{"hidden_size": 384, "num_attention_heads": 6, "intermediate_size": 1344, "hidden_act": "relu", "norm": "layernorm", "norm_eps": 1e-06, "tie_word_embeddings": true, "parallel_block": true, "init": "normal", "init_std_up": 0.0223, "warmup_steps": 280, "dataset": "wikipedia_en"}
Each number is 128 + 32 x the weight over its row's rms, rounded and kept within 0 to 255. Layers, rows and columns count from 0. The size above them is the row's rms in percent of the matrix's.

# layer 12 MLP down, 384x1344, rms 0.0319, rows 136-273, columns 912-959
size [ 99  99  93 101  99 104  99  99 104  92 102  98 104  97 100 101  97 105 102 107 101  96  98  93  98 102  95  97 107 101 107 100 101  88 103 101  97  96 105 102 102  96 101  96 103 100  93  99  96  97  99  98 101  98  99  99  98 100 107  99 102 100 100  96 100  92  99  97  94  95  92  95 192 101  94  99  98 101  99  99  97 101  97 106  98 103 104 103  96 100  94  94 103 107  98  98 106  99 102  97  99 102  99  74 101  95  93  94  98  95  94  95  99  99  99 106 101  99  99  97 102 100 101  98  97  94 101  99 121  99 106  93  96  99  98  98  94  95]
[[111 130 184  89 102 148 133 136 180  98 131 145 102  88 112  37 140 112 104 138 103 115 109 129 112 184 115 131 135  97  90 122  45 133 121 136 167 115 112  94  81 104 111 133  61 123  99  67]
 [158 132 120 122 117 118  99  94 205 112 122 125 174 160 105  86 109 126 127 130 112  90 149  98 104 105  94 125 171 120 179 158 112 175 164 122 107 130 150 149 167 100 143 125 138 147 180 134]
 [113  90 147 143 111 179 105  88  54 117 115 152 102 132 168  55 120 125 134 134  98 136 135 114 126 129  90 129 109 113 134 110 148 132 134 155 118 151 106 112  75 176 183 108 134  91 142 155]
 [ 84 153 109 151  83 153 127 173 145  45 129 155 131 112 113 127 117 103 126 139 110  83 141 176 139  67 151 115 110 117 146 146 114  85 128 130 146  72  86 153 137 121 187 119 176  76 101 133]
 [122 104 156 143 146 157 134 131  93 153  79 113 158 133 126 118  60 126 119 119 158 114  92 162  84 178 115 167 141 122 143 126 114 109 112  73 172 120 163 132 133 141 139 161 107 180 114 165]
 [ 70 131 101 136 156 135 136 149  65 124 178 133 182 120 114 169 126  15 131 134 132 116 179 112 128  74 117 163  71 135  84 152 101 121 122 120 157 127 100 107 105 162 148 151 159 132  58 161]
 [107 236 172 100 143 131 123 112 155 134  81  95 168  96 139  86 147 107 169 138 157 134 113 107 123 138 111  53  96 149 122 139  97 180 128 169 155 111 157 118 163 104 158 173  66 177 121 140]
 [ 99 141 124 106 120  95 155 110 151 135 128 143 110 131 129  84  95 121  94  87 158 139 117 131 128 162 153 117 135  92 135 143  73 106 131 130  77 109 149 165 136 160 133 128  84 130 144 125]
 [126 123 148 144 122 145 153 137 149 119 151 153 127 114 143 114 129 122  48 116  75 118 146 157 178 122 127  99 101  90 124 112 125 145 115 131 101 148 109  73 125 162 147 101 145 131 157  91]
 [146  94 134 158  95  95  97  80  97 134  30 148 104 120 140 118  67 100 186 200 102  65 104 132 109  90 118 111 116 183 172 164 142  33  99  98 141  87 161 190 173 121 119 132 130 135 105 132]
 [156 111 137 144 153 118 121 157 116 117 120 126 101 158 134 148 133 132 124 116 128 143 157 150 154 133 145 144 128 141  90 165  91  91 137 140 132 162 148 145 106 103  84 103 123 178 133 103]
 [120 130 118  75 138 107 143 130 129 128 178  72 147 119 117 158 123 109 106 143 151 182 112 132 117 125 111 124  81 120 133 158 124  87 133 255 101 137 104 156 130 141 164 129 116 138 141  69]
 [108  85  67  88  69 152 104 134 149 106 124  64 118 151 101  92 122 141 158 147 133 205 112 110 105 105 116 163 121 132 153  66 128 132 117 145 101 100 171  97 118 135 119 122  89  87 122 143]
 [120 138 137 158 149  69 124  45 128 100 148 128 112 112 123 146 134  58 114 159  88 107 165 143 113 139 103 190 128 124 156 208 118  86 116 110  81 141 121 107 155 106  72 182 102 107 123  93]
 [168  85 155 143 127  94  98 153 160 124  94  82 102 136 135 180  83 108 111 170 140 175 144 144  82 178 116 127  46 112  80  92 129  94 113  89 130  70 129 146 116 129 151 158 171 115 145 194]
 [130 116 101 155 148  85 125 180 111 106 104  84 138 173 112 105 144 111 142 156 106 115 166 134 144 133 168 103  98 161 132 155 107 113 124 206 130 196 104 119  86 127 166  98  87 152 153 156]
 [104 135 139  94 104 125 146 124  99 118  77 123 136 173 109 126 155 180 118 140 135  87 137  80 122 144 168 161 147 177 139  50 120 105 105 127 139 174 133  91 163 125 181  98 103 124 145 117]
 [ 89 124 120 114 111 109 105  99 148 188 152  70  98 163 128 154  87 124 106 104 116 116 133 139 148  94 100 167 105 119  53  92  98 108 123 128 180 109  85 149 130 144 117 124 142  53  99 162]
 [169 102 157 151 153 145 132 224  83 110 137 167 141 106 126  47  86  99  90 158 138 152 158 133 140  89 127 119 135 126  96 139 153 143 126 110  91 158  93 126 144 148 175 171 117 141  90 116]
 [130 179  86 129 169  73 147 122  88  92 101 124 149 118 196 138 137 105  83 152 172 119 103 128 138 111 167  76 169 176 124 155 122 130 188  79 118 117 154 103 178  95 103 109 123 189 111 189]
 [157 184 112 158 126 130 152 132 115 138  96  96 159 141 135  98 105 190 135 131 135 135 124  86 173 127 121  91 160 131 138 165 150 138 109 136 121 138 108 109 107 122 112  84  55 182  81 117]
 [142 197 111 132 104 124 101 156 171 115 148 153 141 135 131 163 121 118 150 111 106 126 174 153 113 150 199 127 143 108 143 125 114  68 150 137 150 136  63 112 131 181  99 107  73 117 172  69]
 [130 122 130 169 117 131 108 136 164 170 169 112 106 144 146 139  79 140  98 112 166 150 121 147 171  70 173 133 102 157 165 125 147 132 128 107 105 173 141 125 130 210  87 151 121 103 147 117]
 [112 127 104  93 123 146 129 195 143 140 133 101 154 137 117 163 167 144  94  99 151 132 104 139  99 142 138 145 109 115 156  89 108 143 137 131 204 221 128  98  92 115 126 168 150  38 130  77]
 [193  99 174  94  61 137 106 101 117 108 126 114 105 156 119 102 146 116 114 111  77 150  97 135 129 123 118 107 154 123 165 126  99  92  65 108 109  69 151 127 178 147  93  96 154 138 155  77]
 [122 192 105 136  76 160 129  47 136  58  96 165 161 147 134 162  91 108 163 168 149  73 102  93 184  81 200 160 145 116 155 126 127 159 125 170 115  81 129 151 131 128 105 115 210 167  79  92]
 [ 99 103 135 144 111 204 123 116 168 149 160 137 123 227 139 119 104 139 120 186 123 119 168 153 143 125 144 128 103  88 155  75 137  66 108  92 212   8 154 125 113  79 123 164 193 149 127 174]
 [187  99 118 175  73 116  58  90 127  72 123 130 148 119 144 124  52 137 107  92 117  32 169 124 159 105 163 139 140 133 102 173 127  79 144 135  63 105 134  89 144 147 189  99 153 176 166 113]
 [204  88 138  57 125 132 146  95 152  76 108  93 177 108 122 150 104 109 177  77 146 128 163 148  98 124 125 120 116 140 214  98 116 124 163 128 150 163 106 109 127  88 100 125 147 141 143 125]
 [176 125 109 152 162 138 156 116  82 140 203  90 107 110 231  82 138 167 154 136 102 132 139 198 165 172 106 142  98 115  91 134 161 118 152 155 118 120 135  84 158  99  94 110 141 145  96 182]
 [178 162 119 152 134 167 148 160 118 101 108 114 138 109 132 127 124 127 130  92 100 119 148 122 145  99 209 150 145 166 138 119  86  87 114 125 144 114 109  81 129  45 100 125 116  92 132  53]
 [135 157 166 109 131 116 161 157 187 181 109 132 129 127 115  86 118 143 141 164 114 135 158 128 149 128 136 158 160 148 117 164 156 163 172 130 119  97 106 149 134 137  75 116 192 150 144 135]
 [107 120 138 101  96 132 115 129 177 161 149 116 128  85  88  99 123  87 129 138 129 141  80  67  94  98 150 146 121 146 160 135 116 156 139 156 128 157 150 111 199 123  76 104 158 155 150 139]
 [150 179 135 121  94 114 119 112 107 212 199 130 130 148  87 145  85 139 150 147 118 135 157 198 145 114 157 126 124 159 112 149 167 146  74 145 101 125 120 171  86 149 112 121 213  99  82 165]
 [ 67 188  95 148 174 172 149  52 154 149 102 117  41 172 106 185 102 142 151 126 160 152 102 173 119  90  56  57 106 115 143 117 124 135 116 112 122 171 104 106 136 148 142 141 168 133 171 104]
 [107 141 129 120 118  98 110 136 152 140 145 148 139 110 128 106 135 182  76 132  69  59 128 160 126  83 178 133 134 159 123  90 122 140 139 107 183 107  95 148 117  97 112  89  82 165 160 168]
 [132  96  96 101 187 123 107 154  94 155 186 176 170 124 173 124 159 124 157  95 168 113 170 107 151 120 136 179 180 119 117 187 132 143 134  99 186 114 163  93  95 128 155 123 127 131 146 165]
 [105 156 135 144  86 159 150 132 128 166 116  87  91 126 166 128 188  92 132 153 138 131 152 195  92 104 164 154 126 138 126 132 128 103 149 141 172 123 148 141 103 131 153 147 142 118 100 125]
 [197  94 127 124  64 112 127  81 136 178 144  85 115 121 105 115 104 196  93 158 137 115 186 120 139 165 160 169 138 118 123 133 105  83 141 111 109 106  86 139 128 129  92 106 123  83 164 100]
 [132 142  81 173 165  96  86  79 155 166 133 170 157 154  89 159 119 123 171 140 127 122  78 101 156  10  50 104  37 136 124  73 109 126 154  49 148 148 166 101 174 142 113 154 121 180  76 118]
 [137 128 168  90 131 119  78 158 188 108 162 121 105 172 133  69 153  81 159 145 137  97 121 110 136  66 141 108 145 119 122 159 153 147 173 118 101 135 156 108 145  88  87 119 151 117 137  86]
 [140 219 174  90  99 105 157 176 140 150 114 119 149 139 123 131 145 122 149 100 123  80 152 130 144 139 117 155 139 145  76  60 134 163 106 101  12  68  93 102 127 132 174 137 180 130 125 111]
 [ 93 110 179 126  92 131 128 188  78 103 107 127 122 151  82 112 143 115 125 181 135 139 145 122 141 121  57  90 147 129 129 106 158 158 109  96 178 144 189 141 175 211 174 148 124 139 143 146]
 [232 112 146 152 164 115 150 125 102 141 121  92 117 134 107 179 157 116 125  95  95 128 133 106 157 122 103 144  99 135 109  95 109 180  88 112 103 103 159  75  70 129 146 154  57  81 168 123]
 [109  92  90 133 152 145  89 124 153 114 114 123 127 130 152 115 162 119 123  98 149 133  98  83 110  58 166 142 159 133 172 130 154 205 129 129 108 131 119  81 112 187  98  73 162 137  92 145]
 [160 137 101  72 124 129  77 170 140  86 180 134 123 136 120 118  76  45  92 177 132 150 146  99 174 129 107  86 174 117 130 160 140 150 138 179 135 135 171 154 158 128 125 111 116 150  67 138]
 [140 161 122 120 133 133  84 166  62 147 116  83  82  93 142 128 114  78 101 114 125  98 136 131  40  95 152 113 127  50  86 171 141 120 131 136 159 147 107  82 121 121 137 161 127 170 133 121]
 [ 81 132 165 142 149 152  93 117 200 149 105 162 164 139 103 128 137  39 122 102 122 159  97 163 105 155 162 121 165 108 109 150  54 135  99 120  85 127  78 121 129 104 153  76  86 175  63 141]
 [192 187 187 154 121 165 114 124 115 104 171 147 171 117  98  82  81 112 135 155 197  88 166 117 115 192 134 146  75 116 112  81 117 127 110 126 166  51 100 179 141  98 151 111 137  88 102 144]
 [102 131 105 133  89  94 147 117  81  96 103 134  92 102 115 178 122 167 168 114 155 117 128  90 113  91 149 124 148 110 115 160 141 216 150 141 155 124 149  80  99  80 186  67 148 136  97 139]
 [108  74 169 150  72  93  89 175  75 109 157 134 130 109 135 143 222 176  92 138 131 103 101  81 112 140  39 114 145 110  91 123 158 172 116 134  93  96  97 203  58 221 155 107 124 119 129 155]
 [131 143 124 114  90 103 129  95 153  99 131 104 146 104 102 110 189 129 131 121 172  95  82  75  85  87 145  81 128 127 130 146 136 187 144 151  88 124 169 111 102 141 131 148 218  96 114 129]
 [123 102 173 136 109 124 124 123 130 133 124  99 158 188 139 133 109  90 102 157 126 131 167 122 105  98 106 118 147 152 134  91 127 158 152 168 135 125 138  77 101 120 129 132 154 222 156 173]
 [ 74 122 108 128 205  88  90 124  64 155 125 111 161 134  79 138 170 157 117 120 215 117 155 181 107 105 141 141  85 132 114 168 105 104 139 181 130 106 134 111 124 166 200 133 131 154 141 115]
 [ 77 119 132 145 172 139 147 139 139 172 154 134 144  97 116 153 130 193 122 130 151 140 142  84 116 134 163 107 128 135 101 144 170 143 164 171  93 126 125  98  91 149 133 135 180  91  96 177]
 [191 135 114 156 159 158 106 176  72 166 137 202 127 116 124 189 124 160 109 144  89 162 127  83 100 166 116  88 116 140 134  83  74 141 138 150 155  75 144 140  84  94 156 160 154 145 129 150]
 [101 120 144 157 121 150 126 122 101 125 120 135 129  48 103 181 104 127 201  81 110 151 182 143 146  95 132 164 148 133 176  35  97 102  83 165  63 127  93 147 102 119 115 108 118 136 118 166]
 [157 138 162 102 105 119  95 128 133 154 118 155  83 128 190 170 112 111 148 169 161  98 127 132 157 169 109 140 110 135  87 148 151 144 118 138 146 145 158 122 138  52  99  26 135 132 112 143]
 [154  88  71  69 117 106 159 166 142 115 140 121 133 152 112 113 101 103 125 127 178 137 156 120  89 139 126 120 163 134  55 143 137 130 130 157 153 109 177 116 140  72 116 160 134 157 119  86]
 [118 125 102  85 112  58 160 134  85 100 139 176 163  66 155 127 138 120 100 134 163 153 195 158 141 144 127 138  97 158 140 142  95 115 143 139  72 133 114 152 161 117 123 118 137 130 108 114]
 [125 161 112 120  95 144 127 154 152 139 120 143 123 123 123 204 153  93 123 111 159 112 192 129 150 134  68 129 169 160 107  95 138 182 174 154  42 114  87 121 124 107 122 112  81 146 166 152]
 [ 98  86 147 131 113 138 124 152 115  38 141 103 160 141 137 160 139  95 120 112 128  80 153 110 107 128 135 123 116 101 131 116 178  77 155  67 148 134 103 133 104 124 110  95 166  99 122 126]
 [150 147 125 100 189 131 155 118 151  88 125  99 124 127 138  86 101 141 133 139  94  80  92  90 184 131 165 158 192 101 155 101  76  70 139 161 108 181 116 107 144 166 101 148 104 113  82  96]
 [179 140 100 117  61 155 144 128  90 152 115 114 114  90 132  65 126 189 153 116 102 118 139  75 168 182 192 154  90 138 113 213 196  93 110 115 138 165 166 103 157 128 121 136 113 141 113  76]
 [136 148 135 143 129 197 111  77 158 139 119 126 132 183 171 125  60 146 104 175 131 118 108 162  87 164 182 145 151 149 111 134 146 125 136 158 150 107 135 147 149 150  99 164 109 138 121  84]
 [112 132 122 110 151 125 179 117 128 196 106 174 156 153 130 240 158 100 122  77 131 147 137 126 123 134 161 163  76  98 132 134 170 117 164 178  45  68 158 125 175 174 163 174 175  71 141 147]
 [217 113 161 175 172 144 136 145 172  95 123 105 154  77 141  91 156  87 104  99 169 115 117  83 141 158 140  90 153 125 175 148 199 105 108 122 147  74 144 152 134  89 141 149 161 117 130 125]
 [200 168 103 183 113 146 173 197  53 133 179  58 160 120 107 122 152 166 120 113 120 177 107 124 149 142 129 157 111 139 102 115  93 118  99 107  70 114 164 152 111 140 133 120 114  96  90 218]
 [114 181 174  87 114 113 106  44 121 128 101 115 109 147 107 158  97 167 152 118  92 160 135 121 108  92 105  85  99 119 150  97 171  74 147  88 135 122 144 117 173  93  80  57 121 129 134 116]
 [182 119 131 153 145 148 110 130  98 174  88 151 175  92 164  95 118 124 134  81  81 152 138 132  96 125 103 152 114 154 142  68 170 135 117 122 139  97 133 136 155  89 107  63 169 171 132  50]
 [107 106 169 138 160 156 122 144 103 158  86 169 178  59  72  35 108 138 146  87 117  64 124 120 146 171  61 146  46 147 146 155 126 104 117 136  53 136 103  36 110  58 135 105 143 101 126 130]
 [142 136 160 114  90  97  96  84 139 150 124 107 159 140 142 151 165 148  87 164  86 126 113  91 129 119  91 105 148 123 124  90 118 106 131 149  80 160 139 202 104 158 170 133 196 175 156 131]
 [143 137 128 136 110 170  72 140 132 103 117 152 160 147 154 112 186 146 132 126  51 125 172 109 136 146 117 149 146 149 109 198  83 175 168 105 116 162 167  87 167 126 132 151 113 173 196 112]
 [116 182 133  89 131  63 129 158 185  77 120 152 161 156 123 121 158 122 165 110 179 134 175 112 168 124 128 182 142 138 115 142 136 157 100 125 176 104 129  84 151  95  92 118 212 172 118 176]
 [126  61 166 159  66 107 125 183 128 127 173  98  84 123  63  95 111  74 135 144  85 129 158 132 118 101 133 139 125 128 145 140  65 100 138  90 148 149 161 147 128  89 100  98 145 146 101 139]
 [192  89 174  94 106 109 150 138  25  73 222  83 134 155 153  81 133  85 195  82  72 141 134 159 158  79 164 122 153 137 176 175 119 163 117  89 116 135 138 131 181 127 118 102  61 126 144 116]
 [ 76 164  63 142  77 131 103 137 142 109  70 146  96 160 140  96 122 149 120 123 122 190 164 137 118 134 100 157 161 108  77  96 147  89 116 134 107 113 104 135 113 111 103  85 137 111 130 178]
 [101 181  50 122 141  93  99 129 181 165 148 146 125  66 150 126 144 124 135  99 149 139 113 160 112  88 154 133 127 142 158 137 129 135 108 174 163 124 127 118  79 120 138 122 120 142 147 148]
 [ 75 139 186 177 150 149 112  43 116 127 133  96 121 108 131 108 158 207  99  78  88 105 131 122 136 194 123  97 147 137 129 114  80 224 146 172 211 149 128 147  90  83 121  86  93  87  61 161]
 [121 116 110 132 148 167 131  91 155 182 143 148 151  95 110 149 117  79 159 164 114 125 142 181 137 102 202  93 127 124 143 155  97  96  97 118 210  96 134 139 124 181 110  91 170 113 144 176]
 [131 133 136 104  93 124 141 179  97  82  87 147 146 162 147 225 132  38 139  73 197 118 111 119 140 133 101 111 130 100 129  64 159 161 121 131 174 177 117 165 120 129  77 100  97 102 157  90]
 [126 160 167 162 178 122 108 149  96 110 115 106 112 129 130  58 158 108 133 152 136 137 135 108 127 106  75 146 121 151  67 144 127 153 123 102 136  78  98 103 145 151 124  95 141 189 123  53]
 [226 125  29  92 175 142 126 113 138  95 118 185 112 114 108  99 152  78  80 126 111 196 188 109 182 183  88  89 138 128 147 177 119 121 138  72 114 131 103 139  79 118 184 141 183 143 156 139]
 [141  94  60 123 137 137 175  98 166 101 151 159 119 191 152 170 122 198 128 151 113 151 131 108 111 117  95  96 133 180  73 119 206 120 145 133  99 107 176 117 173  92 138 148 194  69 174 126]
 [147  93  64 133 107  88 101 129 160 137 140 165 140 159 132 117 136 162  97 134 148 102 153  96 160 136 146 112 161 172 149 161  95 182  98 134 114  89 151  93 140 122 130 139 178 109  95 215]
 [137 143 118 144 128 118 116 122 115 107 123 140  85 110  69 128  92  74  86 152  87 124 103  97  99 118 144 147 147 121  72 138 149 126 170 130 144  90 112 205 153 123 104 119 126 141 128 120]
 [  9 155 179 126 113 197  91 158 155 122 129 161 125  94  89 111 135 166 126 148 136 118 192 153 121 208  91 139 138 178 142 124 147 152 129 197 146 125 170 129  94 152 139 191 122 178 255  95]
 [161 103  89 132 123  88 145  53 154 106 155 118 119 128 131 107 104 196 101 143 124 118  67 207  77 123 162 106  68 149 116 102 123 173 123 153 211 154 141 154  97  99 168  88  88 135  80 169]
 [104  92 137 111 162 130 156 143 106  97 119 137 150 204 109 212 102 132 165 102 132 123 112 137 109 145 163 135 194 102  77 111 126  87 170 145 167 133 122  89 153 126 175 149 133 173 136 130]
 [101 102 137 124 162 148 186 117  77 171 149 161  49 121 176 123 146  99 170 151 140 158 124 145 123 109 160 145 123 146 124 149  82 168 153  44 128 103 177 151 114 152 116 132 152 176 129 153]
 [153 127 136 136 142  77 155 113 123 145  73 115 117 126 134 146 131  89 158 132 127  48 151 132 139  89 118  90 147 141 138 134 133 117 147 135  70 143 101 153  95 142 129 179 141 103 119  64]
 [162 121 134 117 186 111 156  87 103 127 152 199 128 101 116  87  89 113 117 115 103 123 121 167 135 137 126 128 127 138 139 140 148 106  95 109 152  71 137 148 130  92 136 142 101 164  84 179]
 [ 94 151 161 121 139 114 117 189  56 112  56 143  85  83 151 119 150 130 100  81 113  93 158 137 163 148 118  99 129 144 116 125 143 180 151 112  42  99 118 126 142 128 149 102  40 170 136 149]
 [129  84 141 174 196 182 114 122 139 118 114 161 129 166 113 142  88 133 155  94 105 114 148  78 124 121 167 105 103 117  89 137  81  79 147 138 147 193 115 124 115 101 125  82  87 169 124 106]
 [ 38 103  66 144  98 182  95 119 151 112 166 125 112 145 109 126 121 136 127 147 131 165 125  61 165 121 102 118 173 163 146 129 131  91 114 113 101 121 133 110 135  91 129 141 209 139  91  84]
 [194 130 160 111 149 125 157 125 193 119  78 119 103 173 157 129 160  92 141 153 115  74 115  79  90 146 128 105 143 103 151 105 142 131 127 167 130 101 130 121  99 131 129 143 120 148 157 131]
 [ 84 122  48 139 116 104 137 183 118  88 166 142 149 148 185 191 111  78  93 123 100 170  81 121  69  92 118 167 139  89 103  77 158  98 129 165 106 154 130 154 167 175 130 167 141  76 133  86]
 [ 98  98 136  95 169 110 129 118 206 102  96 154 117 140 139 120 136 113 111  91 151 134 147 152 163  48 149 141 103  84  86 145 134 221 111 112  53 186 180 120  83 118 138 143 163 157 126  61]
 [115 121 163 118 136  54 104 192 101  89 123  61 147 130 143 132  68  75 137 143 131 186 140 167 147 168 161 149  57 146 140 122 106 132 124  66  85 135 101  92 103 164 117 140 101 124 169 113]
 [112 125 118 144 143 143 152 118 119 122  90 145 128 113 160 140 130 133 115 159 161 150 164 113  96 160 149 153 142 122 146 153 120 178 144 157 129 193 100 143 175 154 161 144 141 123 154 128]
 [ 96 110 112 212  93 152 187 130 160 157 106 137 143 133 145  69 148 167 140 132 166  96 134 189 118  90 141  77 202 171  87 116 138 164 120 117 118  85 101  90 103 109 129  75 126  86 164 132]
 [ 97  98 107 115  80 135 161 149 134 135 206 131  81  92 154 169 120 120 175 178 120 100 113 159 119 116 130  99 144 129  89 150  81 160 135 141  54 141 126 101  73 119 122 121  19 100 106 161]
 [147 111 168 133 181 137 161  62 137 140  99 156 100 178 129 116 133 105 138 107  33  98  92 104 125 112 148  77 134 113 146 108 181  93  94 116  76  81  74 119 126 165 156  82  96 151 109 121]
 [ 71 150  92 133 117 127 137 105 135 114 161 135 156 182 144  67 176 196 155 119 102 107 144 135 125 100 125 156  90 145 125 158 123 112 136 119 119 109 147  77 124 143 135 144 122 136 117  85]
 [108  96 150 134 128  53 155 139 150 145 134 129 157 128 108 111 144 135 110 142 138 110 151 133 122 194 135 138 138  85 130 164 102 123 136 185 206 144 110 149 135 133 149 104 100  99 167  85]
 [179  65 131 101 173  72 140 166 131  80 177 112 125 104 156  88  70 114  76 130 103 133 139 170 121 172 154 132 130 121 143 103 178 129  88 100  71 151 109 100 149 116 196  65 142 123 142 140]
 [ 82 115 122 124 147 103  86 153 123 156 120  82 126 142 131 144 110 121 127 120 161 146  92 118 148 135 136  93 103 130 123  61 108 106 110 106 143 186 149 146 140 111  99 150 158 116 173 132]
 [ 74 163 128 157  98  83 130 142 169 155 107 207 104 170  92 191 137 188 167 169 107 129 129 109 101  72 115 142 134 123 133 121 124  80 123  92  89 138 114  67 106 191 138 149 124 105 126 152]
 [187 137 203 164 129 103 141 112 149 149 148  47 106 162 118 150 112 178 156  99 119 148 162 136 121 116 105 150 157 103 136 136 131  83 116 102 184 123 127 189  87 146 131  79 136  70 123 106]
 [101 130  77 109  59 122 107  94 155 119  89 125 128  66 134 151 151 167 180  86 113 143 160  87 174  84  91 141  88 130 137 142 112 155 141 138 121 111 138 122  83 135  91 131  98 122 150 120]
 [157 178  59  93  81 119 135 130  99 145 102 116 105 107 108 134 135  81  86 130 151 182 157  70 114  84 150 169 138 109 165 118 121  87  88 180 138 117 122 165  75  99 162 116 141 104 128  79]
 [190 133 132 162  96 121 113 148 169 177 141 169  74 148  97  88 101 173  97 127 142 182 180 109 136 168 180 111 153 141 193 105 162 162 129 148  19 105 119  85 133 159 114 177 157 152 155 154]
 [187 111 152  81 139  98 157  43 144 157 129 138 118 145 191 131 134  85 179 104  97 109  99 150 165 153 121 133  76 147 103 109 136 178 114 106 139 127 156 130 191 129  91 125 107 150 136 123]
 [ 75 118 191 123 177 171 131 129 127 146 226 119 183 135 121 153 130 144 177 170 145 186 161  99 181 116 130 112 107  99 188 115 122 147 108 142  63  70 127 159 108 108 123 195 157 138 137  76]
 [138  76 107 100 112 138 148  99  97 170 130  70 180 110  83 123  97 155 135 128 115 121 178 123 136  87 174 131 135 131  78 151 171  78 133 135 152 154 151 151 160 188 167  86 186 173 132 146]
 [111 149 150 102  57 104 173 132 102 115 182 128 128 157 122 133 151 101 113 131 162 131 144 148 121 158 145 145 112 126  61 167 105 169 167  72 124  62 172 131 111 107  86 173 106 157  81 200]
 [129  87 150 126 104 132 176 130 142 106 106 128 104 143 119 108 104 122 117 127 166 146 105 158 120 159 192 154 152 161 146 159 149 119 152 150  91 129 148 153 135 144 122  62 101  97 122 145]
 [ 76 117 192 134 121 122 145  66 121 156 155   4 116 125 125 105 132 108 118 119 174 123  99 150  78  99 125 158  86  92 164  89  96 103 123 101 102 147 151 143  80 123 131 101 109 140 122 165]
 [150 151  99  76 113 108 109  37 204 136 102  91 157 182 160 143 101  80 133 109 134 130  73 126 120  92 144 139 151  88 141 143 157 135 145 129 144 136 132 122 171 124 118 154 143  87 113 159]
 [ 98 108 109 147 100 140 142 195  87 156  92 159 129  66 104 118 138 151  88 139 155 137 158 163  89 161  96  84 135 142 195 150 156 102 112 110 181 185 171 158 120 147 188 145  92 128 154 154]
 [ 92 126 126 149 173 101 112 126 158  88 144 149 157 121 120  65 146 134 136 149 175  80  90 189 133 164 133 133 102 223 155 117 224  98  99 162 138 172 125  93 137 125 123 145 111 106 144 139]
 [235 174 112 133 119 113 143 105 145 111 117 146 102 119 117 132  86 146 154 132 148 151  85 108  75 159  67  90 168 114 143 124 110 135 132 146 111 134 205 153 150  94  70 151 135  95 119 112]
 [214  62 131 207  72 145  94 137 205  82  95  84  99 130 136 130 145  76 132 121 120 122 116 117  83 107  82 162 115 107  89 147 180 116 143 117 111 124 146 110 138 144 108 165 136  93 155 102]
 [ 65 156 104 127 153 192 127  81 167 107 182  51  89 149 150 143 104 108 181 129 147 171  85 149  82 168 100 120 100 133 146  93 190 125 152 144 138 110 164 112 144 158 142  97 156 125 129 167]
 [110  27 133  98 171 116 120 170 181 128 110 102 119 178  88 159 133  82 131 123 130 110 118 163 151  37  85 118 150 140 169 130 112  51 120 133 109 110 123 178  90 182 185 145  99  72 203 144]
 [133 127  82 132 141 121 128 174 157 123 113 160  96 125 138 124 110 130 142 140 136 172 113 109 157 150 118 178 151 150 177 114 175 168 152 133 151 141 160 169 171 176 160 154 112 194 109  92]
 [185 120 105 129 120 115  88  79 155 150 122  98 170 179 126 115 119 125 157 168  61 118 111 146 150 127 174 114  98 147 144 102  98 122 127  83 147 176 189 107 156 119 126 129 144 107 161 148]
 [159 155 102 100 145 107 161 114 116 151 155  96  99 119 121 137  67 143 119  83 169 130 116 132 121 101 139 132 200  67 159 121 114 135 110 183  86 187 136 141 159  85 145 126 123 132 168 146]
 [159 117 135  50 144 168 162 117 145 166 107 124 163 144  97 167 103 120 132 127  90 159  98 112 121 127 150 145 123 162 240 112 102 144 110 124 177 119 124 115 163 123 101 175 136  93 123  83]
 [173 104 111 115 177 144 122 122 101 109 166 113 102 134 133  65  91  84 172 149  96  93  52 124 105 138 140 138 108 120  95 120 124 113 130 150  89 129 126 128  90  54 135 154  97  52  83 165]
 [142 121 113 116 223 163  88 125  65 102 138 168  88 114 128 135 140 149 120 132  97 109  79 196 154 112 102 109 162  84  69  93 104 111  66 130 194 140  98 156 153 181 164 105 159 131 165 165]
 [191 109 166 208 153 190 146 106 128 105 114 138 133 116 138 179 141 162 113 138 177 149 106 151 106 118 141 143 115  96 142  87 178 100 123 108 154 155 142 126 136 153  64 104 145 180 130 144]
 [183  59 113 109 144  98  96  30  99 151 116 137 115 167 120 195 100 110  96 175  53 157 131 118 119 144  60  98  91 155 129 167 172 128 114 131 103  80 116  93 111 205 121 143 120 115 107  61]
 [120 126 117 142 181 159 136 151 122 126 147 108  95  85  85 142 112  90 114 159 131 131  77 139 100 106 198 131 104 124 123 110 129 171 102  88 181 141 142  75 123 156 153 163 143  98  79 108]
 [220 191 136 134 103 114 111  89 108 166 123 118 146  49 156  68 147 115 137 147  97  88  78 176 113  84  98 124  97  77 136 113  79 132 115 135  84  92 120 121 105  65 158 132  44 126 107 125]
 [182 224 175 136 122 141 145 133 136 149 131 107 136 205 153 105  78 138 147 110  75  82 140 133 163 123 102 121 135 143 122 124 113 126 118 140 202 144  85  92 155 104  99  92  96 123 117 105]
 [137 118 109 116 126 185 153 131  83 111 151 123 128 165 179 158 196 125  78 154 125 124 136 167  56 138 138 139 128  98  86 112 179  62 132 148 185 161 129 160 111 151 124 141 141 172 125 155]
 [150 152 162 145 116  98 133 146 167  94 145 146 149 194 114 110 150 126 101 130 130 162 144 112 142  74 115 167 142 116 173 126 197 137 168 120  58  98 137  81 162 110 113 101 176 153 118 170]]